config = dict(
    n_layer=11,
    d_model=160,
    n_head=4,
    n_kv_head=4,
    head_dim=64,
    d_mlp=448,
    vocab_size=8192,
    activation='swiglu',
    norm='rmsnorm',
    norm_place='pre',
    norm_eps=1e-05,
    positions='rope',
    rope_base=10000.0,
    rope_fraction=1.0,
    qk_norm=False,
    attn_scale=0.125,
    bias='qkv',
    tie_embeddings=False,
    parallel_block=False,
    init='normal',
    init_std_qkv=0.0304,
    init_std_o=0.024,
    init_std_up=0.0304,
    init_std_down=0.0182,
    optimizer='soap_variant',
    lr=0.006,
    beta1=0.95,
    beta2=0.98,
    weight_decay=0.05,
    lr_head=0.0104,
    grad_clip=0.5,
    warmup_steps=200,
    schedule='wsd',
    decay_fraction=0.828,
    decay_shape='linear',
    final_lr_fraction=0.0,
    batch_tokens=32768,
    seq_len=512,
    doc_mask=True,
    z_loss=1e-05,
    train_tokens=112000000,
    steps=3418,
    dataset='wikipedia_en',
)
Each number is 200 + 30 x the weight over its row's rms, rounded and kept within 0 to 999. Layers, rows and columns count from 0. The size before them is the row's rms in percent of the matrix's.

# layer 7 attention query, 256x160, rms 0.136, rows 173-255, columns 80-159
134,238,200,220,199,180,147,175,226,206,180,191,242,264,244,193,255,195,189,170,207,220,213,232,247,163,227,226,147,168,208,214,230,184,229,245,251,198,159,193,181,217,198,147,217,169,194,227,228,131,191,183,174,187,231,202,161,172,194,190,226,215,203,186,193,210,276,169,207,171,248,167,228,220,200,172,222,198,191,147,205
138,225,214,228,224,168,190,193,190,212,196,217,212,149,235,175,257,214,169,177,222,160,245,210,222,267,193,177,204,210,237,172,199,219,150,266,210,195,261,219,225,190,206,193,194,229,273,215,268,171,174,173,222,197,221,200,134,191,199,197,167,167,209,225,253,225,151,210,206,260,198,156,201,221,168,150,248,181,201,209,219
144,212,209,221,171,199,211,158,197,161,241,280,190,229,200,230,196,168,201,265,195,211,193,240,186,189,157,211,188,175,211,197,208,226,214,209,195,189,187,279,223,255,174,151,203,156,192,195,182,186,223,189,138,212,195,207,199,197,225,160,197,202,169,200,211,213,181,156,189,259,188,200,191,129,177,202,144,227,234,238,195
143,179,231,154,229,211,197,163,176,203,231,206,199,176,271,224,241,193,136,186,187,204,240,238,201,214,197,204,210,148,199,215,255,181,202,177,201,230,209,186,203,223,144,233,217,183,185,183,228,173,214,211,225,222,238,199,253,227,195,209,201,204,191,249,127,199,236,256,236,169,162,157,180,234,190,218,174,188,256,215,161
147,157,227,163,217,185,220,190,206,186,234,184,174,198,200,213,226,233,166,253,201,228,222,150,183,145,286,172,152,211,228,217,159,177,233,175,218,217,228,235,207,224,218,218,145,243,165,228,220,224,241,248,198,244,225,160,236,201,194,219,211,193,205,162,173,166,186,197,157,212,197,190,220,184,220,159,174,180,214,242,197
139,209,184,144,192,226,218,217,243,205,166,143,208,188,218,190,205,185,262,190,210,218,155,223,186,162,194,130,225,191,190,254,196,182,219,220,178,275,228,256,163,252,247,254,233,186,154,176,231,225,251,209,205,212,215,231,249,146,243,197,181,189,163,222,207,203,196,249,187,195,223,151,236,191,201,201,225,199,222,187,164
143,166,239,219,238,224,216,209,226,276,207,189,194,201,166,200,216,185,188,230,200,218,165,215,221,197,214,207,249,190,158,171,198,149,179,195,248,192,213,269,236,183,212,204,249,229,175,227,216,188,172,155,202,166,198,239,222,210,202,220,167,125,204,274,211,183,204,160,259,187,221,225,258,227,274,243,200,172,216,281,210
140,168,172,159,236,199,189,210,229,210,228,194,202,184,172,189,175,176,208,219,238,204,252,213,233,218,198,204,175,192,148,190,225,243,214,201,164,205,234,187,203,224,196,223,194,199,271,209,256,245,237,148,202,220,236,126,275,185,237,217,221,186,191,185,213,182,206,241,226,253,187,202,241,147,231,131,234,176,199,151,164
128,213,187,206,216,151,238,212,211,191,221,225,128,173,240,202,228,191,223,212,193,261,184,184,192,191,211,172,182,187,200,195,224,201,200,200,157,193,257,242,169,195,132,146,243,241,173,194,206,168,194,188,176,234,171,179,253,222,191,152,204,234,189,210,225,185,209,181,214,177,235,190,191,213,221,250,229,216,224,246,193
147,170,195,189,209,155,186,163,220,205,279,173,227,255,277,136,219,247,149,213,176,145,187,175,195,203,198,192,191,228,155,198,187,205,202,170,199,221,194,189,206,228,254,215,225,228,186,170,235,226,148,163,169,181,179,207,172,213,196,195,199,178,193,221,184,175,216,165,201,261,204,147,201,165,188,238,224,235,197,179,186
137,224,225,227,189,178,235,218,143,239,210,217,184,163,221,199,172,165,238,186,227,194,195,168,232,241,170,163,184,208,214,178,196,226,221,266,171,205,260,193,224,269,181,221,209,228,227,170,174,157,207,168,184,171,189,182,219,166,183,190,225,206,193,196,132,195,171,219,220,170,215,179,213,158,209,229,192,216,199,228,186
139,208,204,141,229,189,208,247,160,175,231,262,164,248,192,192,226,195,212,236,237,177,207,240,213,250,207,233,189,225,150,224,177,154,215,214,186,231,222,143,177,166,161,234,179,238,159,200,225,168,198,230,198,220,203,211,191,211,233,183,228,170,205,227,230,185,177,216,146,208,195,264,204,173,232,172,147,194,200,203,194
134,209,204,186,216,205,221,190,195,207,215,228,195,230,192,230,259,240,193,218,156,194,196,225,156,200,143,197,189,145,188,184,187,184,216,178,209,192,232,192,195,206,225,208,196,223,193,163,222,222,150,275,193,199,153,204,195,155,185,197,205,186,212,162,247,208,216,223,236,238,162,229,209,227,279,211,166,153,219,192,247
152,183,194,233,173,186,180,228,179,198,187,228,214,211,251,218,226,173,254,152,155,228,188,245,214,178,220,182,205,190,235,215,221,205,172,179,160,167,226,156,253,218,220,174,210,217,197,214,157,231,239,204,215,233,178,246,224,163,187,243,249,232,212,221,200,220,245,207,204,165,182,195,175,208,215,208,221,203,238,209,179
136,163,161,220,203,208,220,160,215,214,195,252,190,206,186,252,207,191,229,156,180,162,201,161,192,178,190,154,188,213,160,181,178,197,235,171,246,214,190,280,240,211,197,216,196,204,159,204,189,221,179,215,224,191,183,228,263,178,232,267,219,187,232,175,270,228,200,154,174,196,178,185,269,178,152,204,156,175,152,193,160
143,187,173,200,151,231,143,224,169,248,233,211,160,168,232,177,170,200,167,172,218,212,140,201,200,206,223,192,176,172,168,202,204,165,201,187,194,169,227,156,204,216,190,183,184,167,242,245,166,205,165,219,227,220,138,207,180,196,267,230,181,179,176,178,199,213,191,252,253,267,250,231,215,198,246,243,150,182,168,209,196
143,176,148,217,228,163,141,190,163,234,175,206,91,263,183,221,163,180,169,193,233,150,189,113,201,176,211,226,150,199,198,201,246,174,182,232,154,223,175,197,209,240,205,256,178,203,215,196,186,184,242,221,187,247,153,193,192,228,161,226,223,203,213,204,200,194,188,226,161,162,157,182,196,191,224,217,210,211,161,191,172
141,174,209,158,202,181,171,188,153,242,200,198,186,199,176,184,244,223,196,204,152,219,102,149,219,174,216,155,197,242,199,247,167,174,210,153,209,162,247,161,211,200,190,210,200,216,258,225,174,234,165,161,191,220,235,247,188,207,180,158,219,194,194,219,167,188,223,182,173,196,182,181,234,180,165,240,208,176,231,177,221
138,187,281,197,194,215,193,239,263,211,179,196,218,150,147,224,184,186,211,203,167,184,201,186,212,212,222,213,137,134,204,263,186,171,242,242,181,210,197,196,195,178,201,182,217,256,197,173,212,191,176,150,220,165,197,197,229,190,214,215,209,211,229,185,208,227,222,160,224,141,173,250,204,236,183,205,202,203,214,181,220
085,225,187,206,207,176,211,224,167,166,209,187,245,228,192,248,220,164,165,171,180,170,204,212,163,198,238,264,215,190,207,181,203,267,165,187,221,210,170,153,204,201,204,208,183,219,118,149,201,170,185,182,151,205,220,220,176,234,169,145,177,245,181,245,235,181,210,242,177,228,183,202,222,214,136,185,208,164,228,229,179
084,176,223,156,184,240,200,163,199,144,203,174,147,201,178,165,185,163,249,156,190,260,215,267,207,225,153,185,151,214,230,137,192,195,226,220,172,196,158,199,182,206,196,239,218,161,237,227,180,228,162,183,216,223,193,159,195,176,180,204,222,193,208,166,171,221,183,223,160,181,209,158,168,224,227,181,239,150,149,185,194
082,250,207,169,236,210,209,200,219,208,236,163,167,228,184,216,233,181,219,201,175,208,184,181,184,200,223,278,167,170,211,186,137,219,190,176,201,164,192,211,135,188,221,211,220,191,200,173,203,180,200,223,258,164,258,238,170,201,158,215,155,174,192,225,256,185,216,200,209,267,184,199,176,204,172,190,201,176,241,185,184
083,164,203,132,174,267,195,178,233,181,213,176,202,229,219,178,171,165,227,194,228,214,204,244,207,189,208,168,161,200,200,158,201,142,180,176,190,161,195,221,160,186,199,133,174,204,255,216,179,240,253,239,278,198,216,242,240,211,175,238,235,159,191,185,194,236,135,176,162,181,215,234,180,202,259,183,220,237,182,191,224
088,196,212,245,237,192,197,207,195,213,196,176,207,247,251,247,169,177,156,193,203,130,165,186,182,187,248,266,162,212,190,187,154,229,145,130,186,183,173,212,194,181,179,196,215,210,148,188,190,194,197,233,183,185,215,234,217,193,162,215,172,223,153,255,290,216,188,267,203,208,239,236,230,204,144,247,164,204,258,225,222
079,150,155,161,194,231,182,228,210,192,215,213,170,213,157,182,220,165,218,146,182,202,254,282,196,180,191,212,154,226,204,148,217,189,241,181,180,172,223,165,191,247,208,187,182,182,234,232,182,211,221,196,172,218,258,158,173,187,174,169,187,234,159,182,173,209,220,202,168,157,178,178,180,242,204,190,196,152,169,231,209
093,244,157,229,189,200,204,224,200,200,199,215,206,209,181,213,183,239,197,241,209,133,244,226,216,213,209,198,200,222,175,295,209,206,215,187,211,200,205,204,249,186,213,168,215,209,147,189,244,211,215,173,139,260,212,195,193,227,239,150,190,235,143,262,194,196,244,221,231,196,167,235,219,250,163,218,215,175,220,292,236
075,198,235,185,248,194,185,228,199,210,199,200,177,225,183,201,197,227,171,175,199,249,176,217,264,256,194,278,161,231,169,164,221,203,227,201,214,172,179,186,236,227,232,207,177,160,165,223,270,194,219,178,150,198,261,169,168,226,172,121,228,165,165,215,220,230,187,200,165,193,179,182,155,198,159,158,218,158,192,234,237
080,148,189,193,226,191,170,242,195,177,187,181,182,190,169,154,280,211,229,227,192,178,196,201,186,170,206,209,148,137,220,190,197,176,215,259,186,154,243,215,224,209,250,213,167,197,247,241,205,222,172,259,238,161,246,189,188,232,183,196,192,239,169,168,180,168,204,220,175,148,208,187,192,189,233,166,176,161,136,207,233
099,166,218,192,171,225,177,241,189,198,221,186,206,213,206,186,168,168,227,171,236,200,219,229,211,183,152,168,211,213,184,261,219,165,158,212,200,184,200,177,195,178,249,142,251,217,231,206,187,199,196,152,221,192,175,199,158,202,261,184,174,184,153,169,122,194,198,170,200,207,194,221,175,220,198,197,231,222,205,190,189
087,188,214,196,230,223,192,182,247,179,224,210,177,245,179,173,163,189,279,170,229,233,234,223,217,238,134,158,151,182,234,246,173,217,214,221,200,141,218,193,169,177,230,222,180,217,211,235,180,180,173,189,232,202,226,227,217,234,218,229,145,186,209,156,222,197,190,136,225,230,227,173,239,212,256,190,225,175,181,162,202
089,236,247,203,178,181,207,169,234,164,172,214,190,203,217,152,157,227,234,237,230,151,218,178,212,205,188,193,227,234,148,221,207,206,187,177,214,213,189,183,189,160,170,111,194,215,195,174,251,225,216,214,202,296,132,235,208,183,234,211,179,172,203,204,212,153,152,210,208,152,181,192,239,170,205,189,219,245,196,227,226
097,216,160,233,199,156,222,127,151,210,162,196,216,155,184,178,185,246,211,213,231,192,169,182,233,235,168,151,217,195,201,187,183,188,194,289,242,295,177,226,207,187,205,208,173,239,178,146,180,190,242,197,187,183,202,202,205,246,221,182,230,244,205,200,225,181,164,218,191,221,182,251,265,229,227,203,213,201,188,184,246
081,193,161,213,201,193,194,174,232,240,221,218,188,213,166,236,232,204,205,206,151,185,228,252,229,227,147,251,235,206,146,199,200,195,180,157,238,166,219,156,207,265,192,276,142,192,141,249,260,197,177,226,228,167,266,191,167,180,215,184,208,146,158,192,203,213,227,178,178,185,177,147,178,242,152,266,202,184,179,220,207
093,153,130,181,250,177,220,188,205,234,178,219,175,216,197,219,212,214,160,225,203,170,250,173,258,203,166,187,185,182,169,245,190,197,178,217,260,204,223,180,261,226,239,178,220,165,166,257,195,171,195,197,210,118,238,131,198,200,203,180,239,226,179,208,170,212,173,189,200,187,163,186,247,225,201,222,208,176,153,223,156
085,145,221,143,188,242,200,196,249,176,211,202,158,182,186,167,256,232,207,228,253,198,190,242,224,161,221,216,159,228,199,190,190,174,175,175,144,189,197,188,197,276,220,188,179,218,277,238,148,221,162,183,201,133,192,202,238,247,174,220,212,156,191,150,172,230,217,162,206,117,189,191,163,197,247,135,215,172,154,195,186
087,202,232,202,182,250,173,204,198,181,248,188,193,209,193,219,187,223,204,163,225,236,237,254,267,175,214,215,225,197,217,173,234,197,247,190,164,188,193,165,219,205,260,171,260,228,221,242,202,233,190,147,220,188,218,157,188,202,179,215,190,194,220,143,148,215,229,210,215,120,184,217,186,194,222,147,201,172,208,201,160
095,168,156,169,225,153,243,175,200,204,157,214,210,187,177,131,211,204,202,190,195,194,199,214,179,246,127,155,188,213,266,223,172,250,219,200,169,166,177,210,162,165,155,232,184,228,182,163,177,242,274,244,171,237,134,239,168,225,191,197,172,212,225,201,220,183,187,229,232,239,162,251,209,182,185,188,235,198,195,207,200
097,185,180,191,186,173,177,267,213,261,200,168,204,226,222,230,197,134,187,220,201,192,208,186,154,180,265,210,169,192,195,243,184,249,182,179,272,204,235,199,195,205,175,202,195,191,181,219,239,179,247,177,243,157,195,139,256,153,187,230,219,242,208,173,182,260,167,184,204,220,215,185,202,210,205,175,255,192,204,196,182
098,186,230,177,239,237,162,241,236,222,226,170,202,226,188,150,256,171,254,187,209,213,202,269,207,187,185,209,153,196,227,228,252,202,157,181,210,170,241,213,210,176,169,251,153,182,207,253,176,194,168,188,186,165,218,204,231,173,171,221,137,164,200,171,169,161,210,115,211,252,196,247,199,142,225,198,229,162,191,175,184
092,189,182,201,116,237,173,259,205,194,158,218,214,216,196,207,145,202,214,226,269,206,215,181,192,193,186,177,246,152,144,153,181,250,210,202,202,197,206,151,217,189,182,209,261,214,214,174,183,184,184,177,223,161,195,206,182,197,204,212,196,225,238,268,189,232,218,164,217,193,243,188,181,192,194,155,184,234,196,224,202
096,197,198,262,163,202,265,204,209,177,172,247,227,137,145,212,168,169,205,165,222,208,178,195,172,207,205,187,184,159,216,172,234,196,222,176,220,188,179,183,258,186,216,232,182,238,182,237,217,146,238,191,191,202,160,186,226,189,165,204,201,207,271,218,198,157,162,190,223,207,146,177,136,194,170,202,181,128,180,200,186
096,227,171,212,174,143,169,199,181,257,217,226,188,126,220,216,232,163,221,284,159,213,189,206,221,189,146,205,165,225,192,174,246,183,171,272,271,249,172,171,213,215,203,200,184,161,199,179,191,226,206,226,206,213,194,135,201,205,177,244,190,185,197,224,166,211,182,225,205,216,221,196,191,200,177,198,190,160,185,220,154
094,242,210,234,198,229,154,290,155,246,228,159,204,206,193,201,265,211,177,198,122,239,206,165,195,151,218,217,232,160,202,194,165,149,193,182,238,176,217,200,261,203,211,256,196,183,220,192,179,154,188,207,197,216,184,179,215,184,158,194,205,246,194,220,181,197,207,174,187,236,220,183,220,213,195,206,207,156,190,189,181
096,186,238,159,166,228,165,168,218,228,193,166,208,164,252,182,214,187,189,170,189,206,179,219,214,153,197,189,209,224,178,254,244,202,176,231,208,215,172,160,226,173,232,197,257,226,234,224,144,199,202,153,207,152,223,222,151,207,218,201,152,214,197,214,161,185,214,202,229,189,185,215,196,143,197,219,244,237,199,240,220
090,168,199,201,191,221,170,215,142,211,233,148,239,168,123,179,204,218,187,225,243,245,175,222,187,203,213,240,175,182,225,249,195,156,244,210,187,190,217,231,155,172,191,161,171,177,219,114,213,218,207,192,154,223,140,206,216,246,229,191,192,190,189,166,252,231,191,202,278,252,216,207,196,152,198,159,175,247,181,196,206
088,253,242,175,151,209,179,224,238,148,229,215,146,177,261,190,216,188,198,191,195,204,195,129,236,201,239,168,227,203,185,201,215,218,177,239,189,199,173,183,268,130,216,192,259,134,162,188,227,188,184,213,209,197,259,187,197,213,192,210,181,196,181,231,156,226,196,197,212,153,190,230,252,166,197,212,216,189,250,163,206
113,227,189,163,194,245,185,122,248,189,222,187,201,207,258,180,186,210,195,158,207,233,237,227,264,183,219,174,183,267,149,199,190,212,174,235,232,201,255,151,233,245,195,207,214,184,136,218,213,163,247,193,195,197,221,245,149,183,204,126,202,181,182,182,177,193,185,184,194,159,176,243,212,218,213,195,206,208,251,205,141
092,224,186,173,183,188,235,208,164,184,163,237,150,213,225,179,156,185,204,185,162,172,184,184,156,207,252,159,210,175,186,229,189,224,182,199,186,200,235,194,193,171,153,182,248,221,168,177,193,184,193,180,204,198,182,260,211,200,200,139,200,217,211,197,181,205,196,142,182,233,159,219,209,171,212,216,182,261,224,194,218
109,209,226,233,174,237,200,211,216,187,257,71,234,215,266,198,168,159,165,227,184,230,235,172,229,193,211,185,208,245,150,188,225,198,145,169,238,219,213,187,233,205,208,172,169,191,202,276,197,178,188,207,193,248,195,174,268,198,189,208,224,208,196,162,228,232,210,174,157,257,141,200,156,202,183,212,224,200,190,194,191
103,219,161,212,153,190,193,248,242,203,213,203,162,204,175,144,194,212,245,222,230,209,158,181,198,238,216,190,235,129,209,207,203,187,263,199,144,189,235,265,230,148,242,180,205,224,190,197,175,217,190,180,182,200,222,192,226,199,203,210,154,197,180,186,225,181,209,176,214,244,207,197,200,188,169,171,180,192,195,158,229
105,257,214,211,179,154,215,250,187,196,224,141,190,232,221,224,174,181,193,179,143,198,173,198,117,181,192,224,196,189,210,233,201,184,217,117,174,119,236,166,157,239,189,196,153,179,197,185,223,151,239,240,144,243,193,225,229,188,197,184,154,188,196,179,251,240,236,184,204,225,192,231,210,155,203,240,156,206,222,149,221
101,207,230,195,201,225,166,236,180,178,269,254,178,204,132,208,236,247,150,162,206,225,173,250,208,150,187,227,171,196,194,201,207,229,166,172,179,193,165,227,237,232,189,190,157,225,197,195,252,186,238,201,211,190,210,223,167,198,211,165,148,153,186,173,191,173,221,121,196,189,252,186,194,222,215,252,162,215,224,219,254
108,227,200,181,196,176,228,180,201,189,216,240,232,153,177,223,116,206,214,247,231,187,173,212,162,211,158,223,209,159,232,162,213,267,228,158,169,214,159,181,155,158,152,251,194,192,188,164,189,162,180,204,192,182,109,221,194,250,172,218,212,180,225,213,200,247,208,194,242,231,225,214,200,206,170,176,178,199,165,236,209
083,208,211,193,220,162,192,211,226,259,174,164,236,158,169,224,224,248,184,210,185,204,180,206,264,219,237,213,221,220,209,219,167,203,183,205,262,205,166,225,243,187,188,217,176,215,170,241,161,208,232,240,157,179,185,236,214,248,181,181,268,169,177,158,196,246,227,208,197,136,224,203,266,230,223,203,167,225,175,198,205
117,222,163,162,176,227,171,194,222,183,163,233,241,238,225,190,175,191,231,233,155,199,219,229,241,203,127,123,171,218,187,182,226,197,196,204,180,202,190,203,262,208,250,171,215,241,195,261,164,159,217,160,248,191,261,177,182,255,154,225,214,202,206,211,198,185,201,203,240,186,138,186,198,238,215,184,264,195,235,211,200
106,177,147,200,193,227,215,172,144,223,234,204,134,184,163,216,208,199,235,177,212,161,225,199,175,167,219,241,203,147,220,201,215,246,221,241,247,132,197,200,239,201,254,173,207,136,259,232,188,134,171,192,234,205,240,225,206,188,216,210,199,198,196,187,185,219,195,198,219,167,215,148,241,163,165,230,229,132,187,162,180
103,207,219,198,193,182,197,205,153,215,229,195,171,189,193,278,190,169,216,212,193,189,214,198,193,210,250,226,220,188,223,153,200,190,213,219,208,176,247,150,174,198,254,227,195,194,203,166,175,197,175,251,259,176,233,235,214,244,182,261,217,202,150,238,218,209,165,158,213,167,219,214,229,158,173,182,218,197,155,217,194
096,216,220,219,218,182,210,190,193,213,230,197,226,197,147,201,212,174,175,254,181,157,217,217,224,239,272,161,201,179,198,213,179,211,164,240,201,167,233,270,238,209,254,216,226,203,178,200,200,211,145,165,200,191,200,197,192,255,201,249,209,213,219,178,163,235,216,192,199,168,252,208,103,225,217,225,185,177,191,209,230
099,206,243,203,188,217,192,206,190,161,182,246,204,203,191,230,225,192,172,176,165,208,201,164,264,142,137,215,194,152,179,215,186,195,147,216,209,172,208,189,167,184,184,199,194,230,236,197,196,240,228,213,146,206,204,191,173,222,205,162,191,182,191,244,246,231,244,193,235,232,204,172,285,190,258,214,178,190,208,241,166
118,194,234,195,149,196,184,280,206,145,183,196,207,155,166,159,177,236,196,181,209,177,207,171,199,202,229,171,215,175,231,235,174,128,248,214,188,178,234,237,208,207,238,207,167,197,209,160,211,138,224,177,150,217,165,204,204,218,240,204,188,232,221,207,171,227,247,188,185,203,173,185,218,216,221,226,212,210,231,200,177
109,243,188,167,207,182,170,155,214,207,154,240,224,188,217,130,239,184,158,200,223,156,217,203,216,204,115,173,219,214,221,240,199,162,215,201,168,240,190,202,186,182,204,181,197,272,217,211,215,189,282,193,261,186,163,209,192,191,168,183,151,188,205,197,180,190,198,223,233,186,194,217,242,225,223,170,163,186,197,166,234
112,238,217,206,195,191,174,232,136,176,204,190,227,205,228,193,211,243,169,202,155,210,175,127,173,189,271,255,246,218,186,190,179,230,213,133,171,182,205,217,198,217,196,165,191,200,239,205,203,207,214,156,234,207,154,190,223,200,153,214,214,242,181,183,229,246,245,190,163,210,190,158,222,189,176,136,155,200,169,204,233
108,177,221,234,196,224,227,161,146,201,169,141,191,199,151,188,181,224,175,189,145,233,159,192,189,228,175,173,210,230,210,178,176,187,251,179,163,221,175,199,179,205,146,204,225,225,152,129,242,199,216,150,198,182,189,183,217,210,143,160,182,224,213,210,213,165,181,215,273,217,184,211,234,173,181,203,222,206,285,211,201
129,191,233,192,255,208,228,222,232,232,150,132,225,238,223,166,167,226,167,178,234,175,211,211,192,189,209,211,199,214,174,250,126,104,150,155,280,187,167,221,185,244,181,210,203,218,231,214,229,193,222,227,150,198,171,204,188,197,164,187,169,195,201,166,226,155,167,174,193,181,183,208,156,205,198,218,185,203,207,223,159
101,210,274,126,190,189,180,228,181,225,255,168,240,217,213,167,239,208,147,207,195,193,188,245,220,151,235,206,216,236,231,198,179,185,215,234,171,208,215,154,135,242,193,206,187,180,197,266,225,226,209,178,176,196,205,190,168,239,204,176,189,191,186,187,188,188,226,182,247,205,160,220,163,230,206,136,236,135,171,249,215
120,179,244,192,171,222,199,258,180,254,192,187,267,173,156,193,185,179,251,256,177,195,200,232,160,193,214,190,199,145,181,238,174,176,210,205,219,181,189,170,229,199,181,205,200,225,178,187,175,214,213,242,165,221,170,178,232,191,179,224,214,222,200,268,230,195,214,183,203,209,184,238,237,189,230,211,198,221,228,122,181
100,190,179,215,229,204,182,164,183,168,188,188,226,185,164,227,211,194,176,169,187,222,209,184,219,221,216,210,202,195,179,228,154,234,155,213,169,246,200,244,169,218,147,139,175,174,162,158,226,197,273,240,197,237,231,239,234,214,168,239,202,215,184,215,245,251,202,190,219,208,218,210,179,201,149,191,215,195,177,269,168
107,205,166,244,207,204,187,176,200,215,237,152,249,181,229,146,173,134,166,214,242,197,183,191,175,184,220,157,211,208,191,144,203,239,223,197,244,211,194,171,174,190,219,207,243,166,257,197,201,248,169,191,123,224,227,157,209,266,214,260,236,214,171,190,241,206,224,198,215,219,188,220,184,232,208,243,209,216,171,221,241
103,202,224,165,202,218,143,221,230,207,243,196,222,209,203,219,194,194,163,225,119,234,224,154,236,212,195,176,250,204,157,224,245,154,176,219,202,223,210,196,269,166,225,240,239,170,204,209,191,178,170,228,160,170,218,216,222,187,217,200,204,239,164,171,190,211,186,198,192,199,211,247,165,200,177,246,230,208,172,235,176
107,149,233,178,205,212,161,158,247,235,197,253,188,164,198,238,230,191,177,197,205,163,255,145,189,246,228,167,186,203,208,147,197,235,230,238,204,227,187,159,211,215,210,217,247,198,160,229,200,197,210,200,201,253,198,214,167,178,220,253,167,215,191,195,176,190,155,158,175,230,240,195,275,209,247,208,222,207,194,251,264
113,224,168,214,173,230,177,194,198,176,234,170,175,217,159,117,200,172,146,178,204,240,252,224,239,198,197,168,180,178,219,151,186,206,210,148,182,166,265,191,202,228,164,140,166,190,223,235,193,199,241,161,128,228,185,198,188,145,197,163,217,239,182,177,211,144,220,153,171,223,206,226,199,165,202,207,193,224,205,190,158
114,189,209,201,235,182,198,187,171,144,264,219,199,165,191,225,220,226,190,213,193,224,199,221,229,206,237,226,199,218,238,180,210,241,152,209,225,220,215,160,168,145,193,224,212,256,212,189,177,245,175,189,228,177,166,147,186,170,225,210,237,215,158,218,155,219,156,216,202,186,270,213,226,205,175,168,274,193,188,240,170
128,232,190,266,188,181,222,250,208,206,158,206,192,279,149,230,174,190,187,209,184,203,199,230,225,227,169,214,165,172,219,216,178,191,195,194,191,160,197,201,232,252,235,229,235,174,191,179,203,161,120,209,255,162,224,195,201,198,188,183,226,211,221,239,164,233,165,205,218,204,166,189,221,200,201,191,213,158,213,220,151
109,193,188,189,161,196,165,208,212,175,178,271,173,193,222,247,188,159,168,193,213,201,214,223,173,242,166,228,236,209,204,198,184,157,203,211,195,147,159,164,186,205,155,214,221,223,130,226,171,177,243,193,206,185,180,173,177,249,215,138,232,222,182,177,187,201,177,196,166,154,149,147,189,173,230,179,193,190,237,203,158
104,174,211,214,188,188,241,215,190,210,242,159,136,221,168,202,180,233,231,172,186,171,191,196,156,207,219,183,215,174,213,147,203,195,204,183,205,248,213,236,212,295,151,154,194,224,194,222,270,212,197,230,163,227,231,185,180,221,151,141,238,173,180,225,163,206,222,204,215,152,209,233,173,209,163,218,244,160,218,224,222
104,199,226,206,217,259,204,191,241,196,260,179,203,141,171,174,222,171,205,195,216,212,183,175,159,209,209,184,185,175,186,248,203,199,198,205,175,192,234,141,145,189,207,212,117,195,205,236,214,218,144,174,139,195,166,229,176,191,181,226,170,229,195,209,216,257,193,159,236,191,189,209,141,186,181,140,198,266,200,223,224
107,175,149,255,202,193,222,169,187,214,172,212,213,211,197,115,190,242,208,161,142,187,218,214,269,256,161,186,191,218,205,145,199,230,190,205,208,192,227,200,186,226,211,207,179,194,211,202,188,176,202,218,140,234,198,161,204,210,167,173,229,236,233,186,192,170,205,237,166,183,192,119,184,186,179,189,209,175,184,189,193
099,220,270,189,249,224,196,219,253,231,196,173,222,269,191,194,226,168,207,195,187,190,199,192,211,177,220,213,256,200,204,170,258,221,176,185,152,198,209,225,193,177,165,144,151,204,190,138,196,193,161,267,213,200,272,172,181,207,173,212,242,140,191,191,231,243,189,188,153,193,171,170,188,266,201,142,178,152,225,180,193
114,236,211,231,221,219,204,201,206,264,169,215,172,184,181,199,127,184,223,213,172,134,194,169,201,211,223,220,169,189,168,161,198,250,145,202,224,211,199,196,185,99,152,207,233,172,151,204,249,140,198,195,241,149,253,172,162,211,197,265,197,222,162,247,192,188,215,222,244,171,245,158,131,191,206,174,222,169,178,203,214
103,194,199,235,297,215,211,229,210,197,192,230,172,215,187,180,182,195,203,176,179,161,212,195,199,212,142,174,228,206,202,225,209,225,241,154,213,187,194,250,218,233,187,250,186,171,253,181,168,208,215,227,231,230,207,205,172,240,173,188,224,194,140,184,188,143,173,184,220,154,188,225,209,255,166,206,172,262,189,222,220
113,191,193,212,228,198,238,165,263,221,205,145,229,189,188,168,185,182,208,216,170,192,214,158,195,225,168,166,178,235,152,220,152,120,220,130,237,200,217,181,169,209,217,174,168,192,135,184,195,227,193,166,196,231,167,202,210,204,191,196,213,254,252,171,230,193,257,151,225,211,157,196,200,176,197,207,237,204,142,159,204
107,224,222,211,190,225,237,211,198,258,225,171,192,216,188,164,176,194,223,223,195,195,272,203,262,217,174,147,209,228,220,193,211,174,244,265,189,177,224,207,200,208,202,154,210,141,182,239,226,242,175,191,160,234,202,185,148,209,222,210,239,218,199,241,227,184,157,247,182,237,231,194,202,207,222,164,249,242,208,189,158
113,177,199,197,193,165,172,214,203,255,172,268,155,203,155,234,179,186,188,156,161,235,212,182,179,205,187,156,214,200,227,216,183,249,235,213,182,221,224,181,225,202,221,149,211,181,212,240,225,225,170,215,250,184,193,216,223,133,219,210,159,204,226,213,198,192,233,231,157,164,224,193,236,143,159,162,221,170,159,150,183